{
  "n_layer": 13,
  "d_model": 256,
  "n_head": 8,
  "n_kv_head": 8,
  "head_dim": 32,
  "d_mlp": 1024,
  "vocab_size": 2048,
  "activation": "squared_relu",
  "norm": "rmsnorm",
  "norm_place": "pre",
  "norm_eps": 1e-06,
  "positions": "rope",
  "rope_base": 10000.0,
  "rope_fraction": 0.25,
  "qk_norm": true,
  "attn_scale": 0.263,
  "bias": "none",
  "tie_embeddings": false,
  "parallel_block": false,
  "extras": ["local attention windows", "paired heads", "gated attention", "exclusive self-attention", "capped logits"],
  "init": "normal",
  "init_std_qkv": 0.0289,
  "init_std_o": 0.0,
  "init_std_up": 0.0289,
  "init_std_down": 0.0,
  "optimizer": "muon_variant",
  "lr": 0.0105,
  "beta1": 0.95,
  "weight_decay": 0.0078,
  "lr_head": 0.00486,
  "grad_clip": 1.0,
  "warmup_steps": 34,
  "schedule": "wsd",
  "decay_fraction": 0.732,
  "decay_shape": "linear",
  "final_lr_fraction": 0.05,
  "batch_tokens": [32768, 65536, 98304],
  "seq_len": 1024,
  "doc_mask": true,
  "train_tokens": 728700000,
  "steps": 11880,
  "dataset": "wikipedia_en"
}
Each number is 128 + 24 x the weight over its row's rms, rounded and kept within 0 to 255. Layers, rows and columns count from 0. Numbers have three digits each. The size before them is the row's rms in percent of the matrix's.

# layer 9 MLP up, 1024x256, rms 0.297, rows 941-1023, columns 0-63
102:122138124147118141138131160122159139101110103141132136098141092101097148137131204126112099132140097203162152173165123110042067120161092126127092104157134112154155128118158128129138130132129095
102:112148125127129121132105118133136127096090161167113116138129083142105126178149146158139139100120118184102139122160129123150116120136135163134141119136131138153092116133135110109108100119070123
092:108117133109175121142131140134171127140142101125148167161112170137151181116113143121156155100169153126135162119121125131124123134150158142138137171128123132089150164149127128063144116119127171
098:114124128099147114130114135113148156115145125116080118115134128131156092143167153091102123180114102141135146149131139086093154168126127181120117064125143121119143122132098147167135200131158142
116:074120143076137128115125116131130139160129190141117155137124130169147120118138146093143126176110118125118157125141135149109136142125141120176122105116149146128108087124087125126134086143183092
101:075143107166108149107136144117127135104142141078117105137159134113141177177163139152129130099134117152110120148137113125172126138123171133165104156111132124133145093145148092162140186148138139
107:126079153114110148134141111121137090118150125116149125140133151082142156096091105163070169141091112118169136127152124175150119123153118136125132069124111129130148123060097129121145182113126095
098:148129105118145138097119122128156138177141132090115130125169108124141157148094111130101134116126149140117146146120158085147100159143095122142123109147166141061151139142094133120092106068090125
094:138118128133116144111115170119165109150111157183141177090085137127118096122160159179154124134131179130108086118141144157158156132120124146083128114147152145144119124136096115086105131164128112
096:144122132146131131133149129118092129158131145072175127139126136088150106081106127145153142139125098112069122070141154117153127073129129184125150154119167145133175148120102112121161139140091101
096:179156141122156099136114162137132094117133129139115142099123150111149118134111108101092173146124138137103133119151087131085136082145099103135132167112157098154100154135167114119167150127147115
099:136102129109107126124125200144117132135127123136140119138159130209124139125137132131084153118154146143116111117165162151132140168124091107126119124134115149131158083132169122118092124139174128
095:121150134082094136136110123134148140129117137144148134077134110134105108134126100149112135117085130105143163137132152116119109126163117079120128157127122097132095135103092154132151079103181134
115:185112078154135132151158150127102099143146127131134130127163137144130147152139129122173127123151118141119132129137147099123141113151140157161092137140118133145119129132130115137122117082160086
108:148154163106141116099143117116131141133138153093109090118137129130148147149113140097103152132124088135108065146159107132129124127117109118151143157128118097111154141124147124075104142101128115
102:128143140167095144121116151121162149167151141080127089148136088096119154091140144192136139124126143166152108137115137101101104132133123079118109121137109148081093125133149093113138140096175106
112:163118117131155118141137146161136107135169146143145125128116102170127141119123128163159145116134118101137118138113144143154108140108069124147140155160133143141124127110121092078086116102108133
122:077122155137116119187164150125112062176149141137132096121140107165128130114098129146153116142094125134128128128148124142129144098103120142162140086140157089139122061142095139132053103127092137
104:134127126082071148129125134141058128115122140164083153116122081121163133109128160140124136118123112160125149175151123130137144139132114136086161124143126141114130136099131155137157125128184138
071:110105141190083112073113236217211155155175163113126109142095161113120127124107130106104144105146118140138124151132120133070109137158119118111198094139124119124124150113122090132154132150125118
102:138138097068131137106100142162102106168083156142169145130163123120113120107136099081097134090128080130145127147127123109054129167131132090141126093130104118156099134119164116102144144156122133
094:148147115092122170086195147120141094127132125167110170088135093125136133134146094122111121145150164142102115110128115105119118156107132133093090142204129147139115118123124134097132142143116119
111:131079111092117169154133119157089138173116129124090089088124120118127130117128085142109133151186144098123158151107128120153112119153145150102130128114106165141106165169112129126143126141107159
102:091106101127133100123118156113115123138127119130119140156113149145157139150150106157122138110162133055135143122160124153137125136154139117155092091153152206094111125117118100101119147138133117
081:132184138109068132143095122147131113138136138116128155132128153148088125137107135085100178146136104099119150128148129161120106106125104127118146112124085132153162157117127135105108146102124113
107:120134125087091126138144138127144100149100122111132105127096120129115153124111104123160129098113168086170148127177123121109108123132136129153148114151165134145121117118158150132153135101122098
104:115142162117158179103134131120141115161118116113122118122129153118141138116182110129083169139127103151131102164097170117094149146130130146146136111140079098128118178103118162082120124149130115
093:145114082120129150116136149183150160118138158092130137084114111114133158105131170140152109143154125108090095177080129141143109112111079080139134087109146130129093122117134112123107127130158136
089:143161172106113145128116123140124164152110174147132126122107183122139103125115167097145136140187096142143130117145091099126165125141131106110121089135153126174125100083152114130126145145109131
089:109115106119104116127116141107144146099118136143154125096108120129153131146137136139079085139114108157091144123094120105145111118136114177096112086095140125083121118111099110141105097134148121
104:152154121087154163100136165153119108089117137116091148093138152137094165125098153129103132142144111134135121154112166135139141105116146098106118136116104134159106113149155127090144120101119181
096:168127124110131125134137114103107105079130126126124081166095152111135129105111090114129195111169147128081169119123142090100098158110141111160158110132127078115095108175153135111108102104152120
098:103084108123105085098125151140076150137119134124177113157134155139081154106096156117123113128125085147118126146089124126121105093134140156127114108112095114141126139131122107179106151130118154
096:125112120141094116122114133150161128146135130137106121067122154138124171121142162114112139115096111161186151180131113171114104139156109130120146068132093129133118132116146139152138116083097150
109:159104152125070137152074139103164134105121120113093133140139156116162087109118144177127100141173117124140068149121146149113132136131136128108134088095119159161131140105114166127088128118117094
115:122143134124130154145124126165154134154131103114114131098172089128121101150166115141148114144108149144090137114148148142120139129148089105126125094111156120159154149107132102104145167100119113
100:111136159112133110134158095109118135103142106122141161108120104167168106132157132184138133127142174108123150140136127128132132156113124137061145109105161123166136171116115119048104189134154131
081:147133101082141152094103139118127121122148147132105082141135123144128101108120133145180165084173125149117133129137104148098126128085086111122134141130106113150116170157116112141125163107143112
099:121154119099121117116150113132175107135148119119083148140163128101166111104095104123148134138123165103103152159166107102119163182128083098125127092133146112116090119154111116133136151143159123
118:166136089079126115148098134177119151120135127121092121167160126157164119148130117128153132109153093107127138117111082160153083158109134107106112107096093146142123161159105113113103066125121156
097:143102106138141118106112173120109097112117139124093139133117144137168116178139175121136161157130106113106105098148139149121123127171105131183143116134134159108177142134129112169149227085117154
087:120126145128095174112103170142160115131140162102134150125150128111168200097137141112148124118123124112111149110112109116114101128144128125157143087126135115121113085106082103060078112107112154
111:124128115110165125160089133104095160133085164143122118117157136142131117123096114117132109130119156129095100146154145118131114077123143112161104113092128129137147125078097156152091155172131132
112:122104083091150127153107086134083123125127141112167066146143108169080107113101140142147108081151096105124127090111102155147118105122114088121103135151075114115100132109107100123176138134098134
104:140137098115102124112106133129147120154135147100120117162098138116131123149075136159156076130105072091115130133121125152156145137102159156111152106084080143142139133159125122068125083111143101
087:148152131139050142081118128173136128113155147116092146115087115155132110142172115155138123119164072129141144109135119116120099110112120171106148102156159112141115119142160136056101132152156126
099:164153139149145095109147176117140099176091155114100113100134172098142155105135113129150138139152110127098151108160123122104083146145103165116136135111112132101154091132149121129141092157147140
110:081127135130102130103124170140136103128130134125144108128167082094128110097115158137116138129158153098103172159105143127136102160102150100162175169138146121154147121119125114186155113169139154
109:158130147108127093115120168133176117105134173126152151161114136123141137093122135131102128143100080137173129160106151144110180134107156139148116091135133149138105090112150166141119140114126117
115:136147142110115137134139126091168092126120128085143105124146133143127153127112161112114114146169120128085107168102143115139106172117160122161198101088095119135103163119087162123134124105116095
090:162139159164140129125121199157166087152120157110129061100131130130141095107133138105150133163176097135146108128139130187094125101144132130136160106120165159129120103128164101122116121109126124
089:122105111106145141103123133104094109135117138114172080106124124137104153130133175169152114094161110124156076144136125099156147174126141135115118145064163156149154126158095182146077125153118162
095:102085118137156151150152169110163093133111136173139129119178147090122156155100132140123146124138115119164144101177156162109103105151105150100141120157090166150109109150172163111103119149125123
103:085129136138098113086128154159135130104136156053101158114132104113129153125125102149168089131116109167102107129147127135107130156117157106124150147145152096094140088108085112132141145121161144
100:133115123112131169085153152119109106125151123141137106159125112119147119110106141092117129157127131123160140139141159154122116185103085108139091152141105135129118059130147143156143103077124126
092:158161177094141130150164086157126094106136142138123090164153128177157147134126141095133171104157132151157151108142122145099143168122109144130146121125160136143141114064115154113151132116151129
100:136117096118113183119121147106117107154137124131131093145052124124126139121111146121172143163152146090076135091104142128127134153135092119145119117150107169144089135158135117156173121159150116
091:116107120173125165112128124119167122125125128114092123123111124118158118116131129118129156090138103142135143126117173145134105159150176142129121205126140153137130112125115142120153139150135105
112:137091095115106140160105123100164118150131148133135159142159098131121119131102123118152122118129147125119156178122126161115128136132142112136137113123135178143115166143140092114141165176135111
114:153136115107143100164067162101110116118116141144142077121114126108095098118085134143141100105134139142082095136127095181131115138112127117099071106156151142121093107102147110106132146097137136
099:103147172117108142121114160095082155105124159112126170142167071125111123128168150156140122085089133137110159132119118139140114094107102183107099095120126105157104146109134090151135108137145153
101:107154194108109153127127107121113149162158168114130119137098114139152161116154108139095099162119098081073136135112138106107133126136077117111131064097109125171103141160147118132140163111107158
114:124097121114176064143136133144123095142172115104109099098102095138131127096142136095163141124158133088161131143086084089105149124161100136122100156142147125175135116129119090141161110124130106
113:069143078110151092150119137115179127138115126095122130127177142129162140134149147144129118153150173120125095097130141119119129150149113114111127143091087107138137121133133108129147086153115096
099:112127104109158109132096133140130141120115132125138138171145166129155105102132083135149112137107119101130143085088162101138135084102142132123142151150123112102154101153109117119094147183133125
071:096117163177101151121173126089132109163157094153171146104138138113119135097158082180172152158128118139104124157158187122146082155140122141138123161108116091071104139109134134113132086158128134
109:097126141092140113116121112123110138156117131130133097130141132137127125116114132136115063118118157124118115131129137178184103099155113108103133168146114084116154183095112146137105168101100142
102:148127139093127161095131131110133133158117103168140173139118136101184120109105080181114160119136135129094094127126093166159118142138165148154110184172146113141137148137130138122145095130143129
095:136117177107166106137116134137153176139168095152075087098119151152148098119142141114101123146109081161153102165133108152144139156187086130129101123157144109140105117124146136095163073097110157
103:067087101114111142148114105171184126124160134121108105150147132121159102075138079110094125100152148161142153145112137096132131141137097116125120129129145124094154111082085120095123119145098170
116:132134153035147144126155113136154092143119158120191136139106093153099159123127128144159141139121102105107130078115120186158140113122121168139148150091127102108107142112175160133118103135144108
083:150085084091124126132086110158115125127125132139122117119172130123119129142090172139076139147120102100161177086116166107107138114084133133097180143126126120139128128149138092122111112118133091
110:149126090133142119090129150123131086117111113122140133139137153127129084100112084125077148102132111140125100122136121104127088180126177150093119146147133114152177134135131117119116167100121128
091:101159127107085124112155153141110105112106141132168127102149130145099137119128157058114149093111084136131165158148106086132088104095144095100162124112114170114158173136083114147085116112127135
102:112136116087120109122145110125178144147134134102128131125121101123121162113128106125098127105163149153150126144127147117067128158136129111117114120106131091119134140117120090134145110156150120
086:081111105142076120090121142118136117146103157125092178160147111109115095111150151124138123156127094105120123139107124138104154111106117135139157139146113089119121133118145124125165118083133104
090:148091107105078105157134135124140122115139129122104138132133129052115128080110123115156103159144112152147148118124130146103079074157119127144121126079158137110125119123129124188149105151128129
098:114134139105149109114162078148138125156104103158109185134095130123129096136141120158131131151116099149139119117169129095141103121109145138145111129091141116134101130115168131120148157116150113
102:119116084114138102127123117131170111142116134118189136136135186136131164123057085164137131111146124101133138162115139106159137106118145119111107144173103135132112158161135134140150111115171115
100:138127121128104135113154169178112100110105142110077139160127190112119120132132131170126177139125156125112111116173114066119153105118115153138125116123088091158101122174127137120112094116148076
097:141148115095110142127095138126164123125125155123100147125153096102132137122097118098135155115119117137127129094138149127109153146127155141101118123099142157114092123117124145085077115144079159
097:066098155167124137138098153136101117137133100162152145168132092159141105099132173102149109140170159166141121149100124136133111113163136129094101145061137138106127101118098153085163145085150117
101:093152155126121134109132163161108115135122121132124113128148133155125151073145131138162101139132146146113124107108138112170130109139137157114110107136094111127108115164167108171139102103088108
# layer 9 MLP down (transposed), 1024x256, rms 0.149, rows 941-1023, columns 0-63
100:136132123109141111115126160138132132093115096116172128154129113117157127129141141144098122162158130143128119153123108100148095134071110114111135130159137130123128165146085159122124130175122132
118:143095139086114123110151122128187099126127111136153167134162085134088139098118167141111089125140130086124162133111171083085162175152124144148123093162110132142126110106120115176169133107148141
096:146119101131084116153094112118176102133091149114102142117113115111090119137130140163114157148100126129135117196164115174064159109182094131171157125142114145133085076152140149141124126128104138
093:110096113135094119111119160105126119174113156159161127103150138122099109108126110175121121167136112127131099092165099120095107107148166118096123094085106155098179087156133153139118138136118122
099:106103155127164156111113108110121148123144139144111133110121126126165135108118151122081121140131129094125136115111089134148092083160148135136132195080110141120103119144118104163125109157171122
098:181130112120107141115185107099137169122140140164139129126156155096087092155164105165108146141146096105137101123153108067118116099163153123113128093147144124100110121098123158116109118108180151
095:153143121146086120090112151125100131133125153151147093154105101118152163133138138112147123147146106126165147118084154120125135139150124127126131110114140108111091140113138096109124125059131081
110:169142146129144160126106107156130146113166131167160119109122122099135134163173151091139167092118106129109134042125128129138123121118175116117131132106112125107113132119106113156151098102139123
105:153127105137113147119109124158112119115151149171160101103103138124116144117138138133158173120074125132126102159109185104114151130126143081139170079138164150106090109121129106128105105175092113
106:161140119181149118163116153064136127103116105104123127108116160102119102152124094079108146103125126135142139110148131111094134113168101166122206153141141151135126122152132120120108106109155113
110:110106145116108135115107111130141145098136138136143146107097150132175121101126168156109111098123178106148149183141130075118177133107079119131167135102116126154120136099163084136139149108136129
103:146143126148103113146111095104129149125116109150146127105129116126169142127095112140135146102116128165126141158143122121125190122125107149175161149094060098112131115153157105165097108133109125
101:131106147132137119151132123157110097121127076164135157133110126144110137195108089128120151081143114131104142115114125130123104104155138151139178155122147099143153088113121107141146148081118165
094:133139103081115145141142117117110108118140121140084198126135114128097169126167106155102112103116109118124134131126170129106138151177141176148122102139119128079086122162100136095091154128141144
096:152092143110136145136155092140141093127104122151190157138106125127120215147108111096143121143126131159126147090117162133156096118117132132147115100099115142128175143160095097135145119106150101
098:169116161161140135127110105139136167134131109109100160139123143108095145127126127138116127093130137151187121104121086110121127113104151116122149119159095167090132127122144096134157148118158131
094:111136145147151096075148096140142108134115125169146124155132136188098126166134130163121158144128144103096162133127152141188120131149109102094103129168148152120135064132103126104174133118136154
092:106147122113123114128157180120150147126125134141099149138089123154133134167163116115126118099108170088133145124122147107133135094141124126086112080107138121139116105159086146107064152135118148
109:115116142177137121129119144092102131151093109137128120134099060120119159135197173120194134105129145106108113157098126138119124123102134112127132142098130106123090144117092153127143157114133142
111:137130107247158107159125152045105138136137128173147105133148140104108133102136109126096127132125139153143120122090120087118097112135116108113255130134157153102130150143145133161152117133124146
097:109136105152138151109133130114129110151144107152114143108107149135125174151134077137113103192089148124126160093136093099143131083159162118162143108097132126120111127102091110151164125145139156
090:113126106120119170135119113132129105145124120127138135140138146065104103129134107170092090142114136123128115116079141097154141130158119135126178139133117169108144096079092129127121153160118089
101:106107149056173120114142125139148134146090121104123128168075135141159151167118141140126151118153118124098121112134115147113128151150123144137122121097150126144081107156153155126084127127114134
096:158169139162121104122113126102117136141159139129119118142129089158143154127123144127098120117077104088144129127153114130140128131152112116151079099109115179110110147126142150142134138139136154
118:122115112102133092142115139130138160121153166108117126120101143126151123137102153167120119157109134093164139142133147124110108132172121124110255125120145138108074134102131115149115121129169128
106:143104149130142095137156151097116136137126127130123102141133142102126149117148136162151105118155183117137144150127135094119172123083124156105159159118137137136142178103136135144149097147174166
098:086168146165150097086105162142116154135096113099119087155155133097098145088155140132141112097157085139172125147143157110128126127096123119137159069088076116115120128104133124145125092120099110
109:093099086131163139141147179115106208139094107116096151125082156174137123123138152149133186154139106120140126136104117118141127110148119152144148103088118120097111136129101099108086151108107171
098:133109125111122088139116121168175129091114103117151150135163120109109139141146095127097124120159139073141167124095081127134109107197148118090150097155149109105135122134123112146142142125139142
096:122170184110139186118141104158104147131107162122161095124117150137113134160105144145118131149155119147129138120101132129140095125114104123074193147125134167177154120134119146147161111151115099
098:130143133148142112134104140107099093110102149073156119147118134120207092150169117145083131103135144137115139070169124105104098089147158112138090136136099166142145146121113148145131154136157109
102:127098142082126182127072146112182134098091150112104094112192146134146146149127125118144123107115142135129175092136123156121140108154145134096131120151113160082148160147109129100111106118141132
120:115130136080131139102118153110165147107109127139123130143112119107098123078106148128133132120084145134157147161099122169166149119128116163136137143112157108127147165091182121142152093110153158
091:098120153163120124109169116116129158127151147164132134111106155113089131096176117178148149147130089117106123138111128165095101121119138120122113119111115146180133104177114134093117154118139143
087:190166120136154099151143110092128152117105107151106092126113141155128083088103090155124110132147114099144135092128102093145087149130147124135113144132158108134127177120138140137125169115114151
091:156120139146130126124114167144097166146103106141153106143143108162135098142131132137095125110137113094175132145186153146176084109129156165119097074187112160129132100123086178110153132144132116
102:128107136100111078157126132097136091122155122104118120141115170152099086115171053125088144109074085113119113140117101102144162160152156094092141105101137177126112144185100172144150078117114146
098:121144146126114053147129108109118139114111121141133132140086125126142092147123128140127128140144117118123182164112077138110138106085107155119161128083114139140144117102139154123169152096130158
097:142143167168141128117174105138109132094143136159123062139146154102130154132110101150120129131161121132137162130130126123132056128113104133159120112112139128134125099157159101158148143116129143
092:127154103120079122131154129165129126133099138089139092128119191164133106158157114152144092119114111075133125078134103084125106124110166113139099111137102154117159132116163106070137110102119120
097:112124107089165157153101106114120130112139133131136122132130164152145116126111099149138142118149138117132158171124083126156114128173127106154128139140111142131128112145151151143150089124100147
120:122131119179169070124161081073110174106112120161124131126129143085123133096138136090120154132118132048122143114077119131116133161116105123185171158089112143124135100117094139085096112139122142
102:124122146132129121164095116098105096103143186147123155146164080118172159113171119102144101134129137113116140139151148110128136133090151135112030129178101136136142148131155112125178165108117121
104:147155139077132171167180116131121112069133170116161108120098157112149120097109148138080133140129142180105116132142141089150130156117166104179099130112103133106131102119156137129124136158105131
101:142109155092136111113163159109117147113122141134156138149122117146146106114130137111095098167136097115118147122125081106152145106125108163156102134095131125113159071112094124125132111160131098
134:157155113113146114140094042166121166104109121152112093090114100125144159119119117145141129164116164101092115096133131121118131166148112135102213142134145120118151144085099141137125129119123112
109:165105092201146114139138163130118137168125100142141142198157165125116159102119117175112080171105172120117128115172143100115110123148105108147198159137158113087138144139144108098105120115134118
108:121122106161103124138130143135103126138099179167152121129150101115121164131122128143132119138114128129125113141169128112097075175148132131140213104119127095151139068157120121141091150114137123
093:129104112105147111151161109116109141163137132120155111114124123102132117156126145155144135156108127120089109103104138138158109120146106077115120138144131133143105154118127129154114104116133120
113:125154159088156117154134121131120125144143138110123102141136157159153120116129129116106148143114152165119162118152136164149167126151136104135127107106122140191131166119158137171132124170140098
105:122164135218159150133103106114125140156104154158122070124136110110130148118087107122112114101116145130155106110132136123141151117153124165146115109104167141105158121115145129160143120133139129
110:153158129112117139124156134154109168117133120109143109142157157138109112121120127123106103148133130161065112164104115129153154141118162109096123178109078117118068154134144134096146151086159139
100:157130133115137133084157133099102139108090108122125096137123166144114155095109154130181166167152145142157144135127126144076129132133098142151118106152071187128104140168127102152157082124146151
101:092124127148171101117112137128137153083178148138098110163132109105179161081149122131156141088109149147127111109122118170120128110106132110113109122119171085078119098130093101127133116127155168
093:108123142102108180139106093070162182107122113114164124137113129111151109110149163123141133133103126099091117165150175137143120128169122143096083103123136149116144146106154180118085114131152111
105:131141103146095125126162137152139156089143141129161119166124107155167116165101078115096114149172149172132122086152131150106132114158121164149161134118146172108156107117113148137138123073111114
098:129126090189137122108144111103098162142092132105088134133142115120156123115156145121179153150114100094110124135089121120080126106182120100150168134106118134137090128168178130165134146119128117
104:054137141127124156154147142137146143165139084104160104127139148128130122113088104130119124097082095137141107126097098114102117134125119124153142134128095107156125145107151096135131128108102122
099:146132113085108138107134108105096136132125096135117211124153126109128133149096112157110135151163105141105130126170127128147145126152154127082091137104127137140137147150121163145133173178132093
091:153132171067172139162116124137152129151105139069139148107118134125102114131168126177136134116142136094154131134120140085125093145158152108120066139117137136139138167108136144153137119156159193
099:129111135127158105122157159182124122122113174141125111127119126117141117142164138132126176153140164040135171104141144155139105151115153114138145083131132113133114153166151169137143106126172124
091:137138121158130152119116098083112114180110141113140135138126144113157149111124142116070121119152124117142125178124116146112149161156111132168193094112145162131121139088177150129145092135114110
093:133115140104162117075125170165126104142108154058140144126158124138147149143143162148127133111123068115138154077164125066127085148151168119122132093173110102103139103107147134096088110125119115
092:110142112094087130131116148145137113157114142118085098113163073115081170107134184142106102183100138165094133125063115173132150144120127148086154126132121131148117088142158100115139073154145139
089:134137176102141158134138095131108142095132105157134142138110131206127173136122122115147147132135130117102118119132101157126108146143090104137155129168120108115109089148101128160147109158103154
126:161182116209109199143113188097172112088091134092156111104082152127142116125141107119095144107103162151114117135139127114111115126109140170137199150100119147103099119128096155136128100123119113
096:148133115099141135152152158114162120125131151113143117142102131155176120201139156160124134126128144130147157159133115085146090101102166138112094145096099151085124132115145127144132173127141130
096:100168143082114093142114103115138105101155137113132097086166116133137126148126119154171133174116153109161102174074135131095102115110131121095158149120162130174122154139156137145105161110096197
095:136131128134153162140114143108108138072142156143160149133108112114136064114146166130113139167096104129160152145133115118101119123151143180113126112147130142111097121139115142155142140137198116
090:151121144128109120154097122110107107129109159119147095112104137109132117114070126099154118124164142111082140094109144151132106117199103105114147099116096139096121167103160116139130107126137094
092:104114106130154135109154101120097101155126148076144117114142151121099124138136154082132082133127093153120117111135108115144145134149138107096144161148086124130131136158135166125175123151147158
111:154106134151120178103115109146141098090148103093113120190165109130116152142147163123133129116155124144161103084109108168120115093159113110112113106122148085124119107145161130151096105168120136
092:147137131119119114122099113105122117131116103103132086158119128173125134138149121114096143180197119104096170123159129112174082097119087149111140115143093130133102095146145123123133160167120135
096:107077144174145131147107112143116156159118102117123145104173116121103102141126102143082131108115125141120135133130072156113129114109121169100107165143129129086122100075101129145106113119108146
105:143113105144096104128143117181148143121162124140122165112158103110140149144072146136121149119142156095088117088119183141167106136154115103125147177115126122140116148111166107133140143066137102
095:119144103105144144130158150163134142131124115095126156114138167097128093118114202099137094128089143126108175129084140133138139143132118128130155151161145147127128145148093125141130136127094095
097:149128123092116135139104142125141108096132133104106136103123175110138115105128091149111087132144123148150130135123106114112148118146139100093132143088124136139118091154145146169088102129128107
100:164137090120106117093143136142141133133124114136175132145136111101107154130136101124124151109154163113141115144146118177135147142081092183111104171151131128140100172062156094138115108135152137
099:100110136112140153132141092080110151124134116119169113141145115110136171105137146105128143144132151148158137110084176106114135149147163112093109121098090159151162146161147151119123123131076170
113:115119131175099128121095148105073143134143076093129143136155152134130117097081130137136149067140142127138127142116162139101164188142137110160137141141094122123130126136135144138118087147129175
096:158145142130126111118135151103112150166125152138138135137135162096114130102103154135128171120127145110140117128138109082114145110122127097084151118175074158113113106131127098120107089125153104
094:127169151175114140124133109077112138118136126165123111144108124145128138135120153100124141153143151090126144120145132083135163066136130106165113171138150183117122098161159143072154100108080128
092:167126140155130154092112150058123146094087131103133128115122110132130151151138094132124127134124123095144124172100111105097116107106158121135143115122148149084126091119167129144111145143105127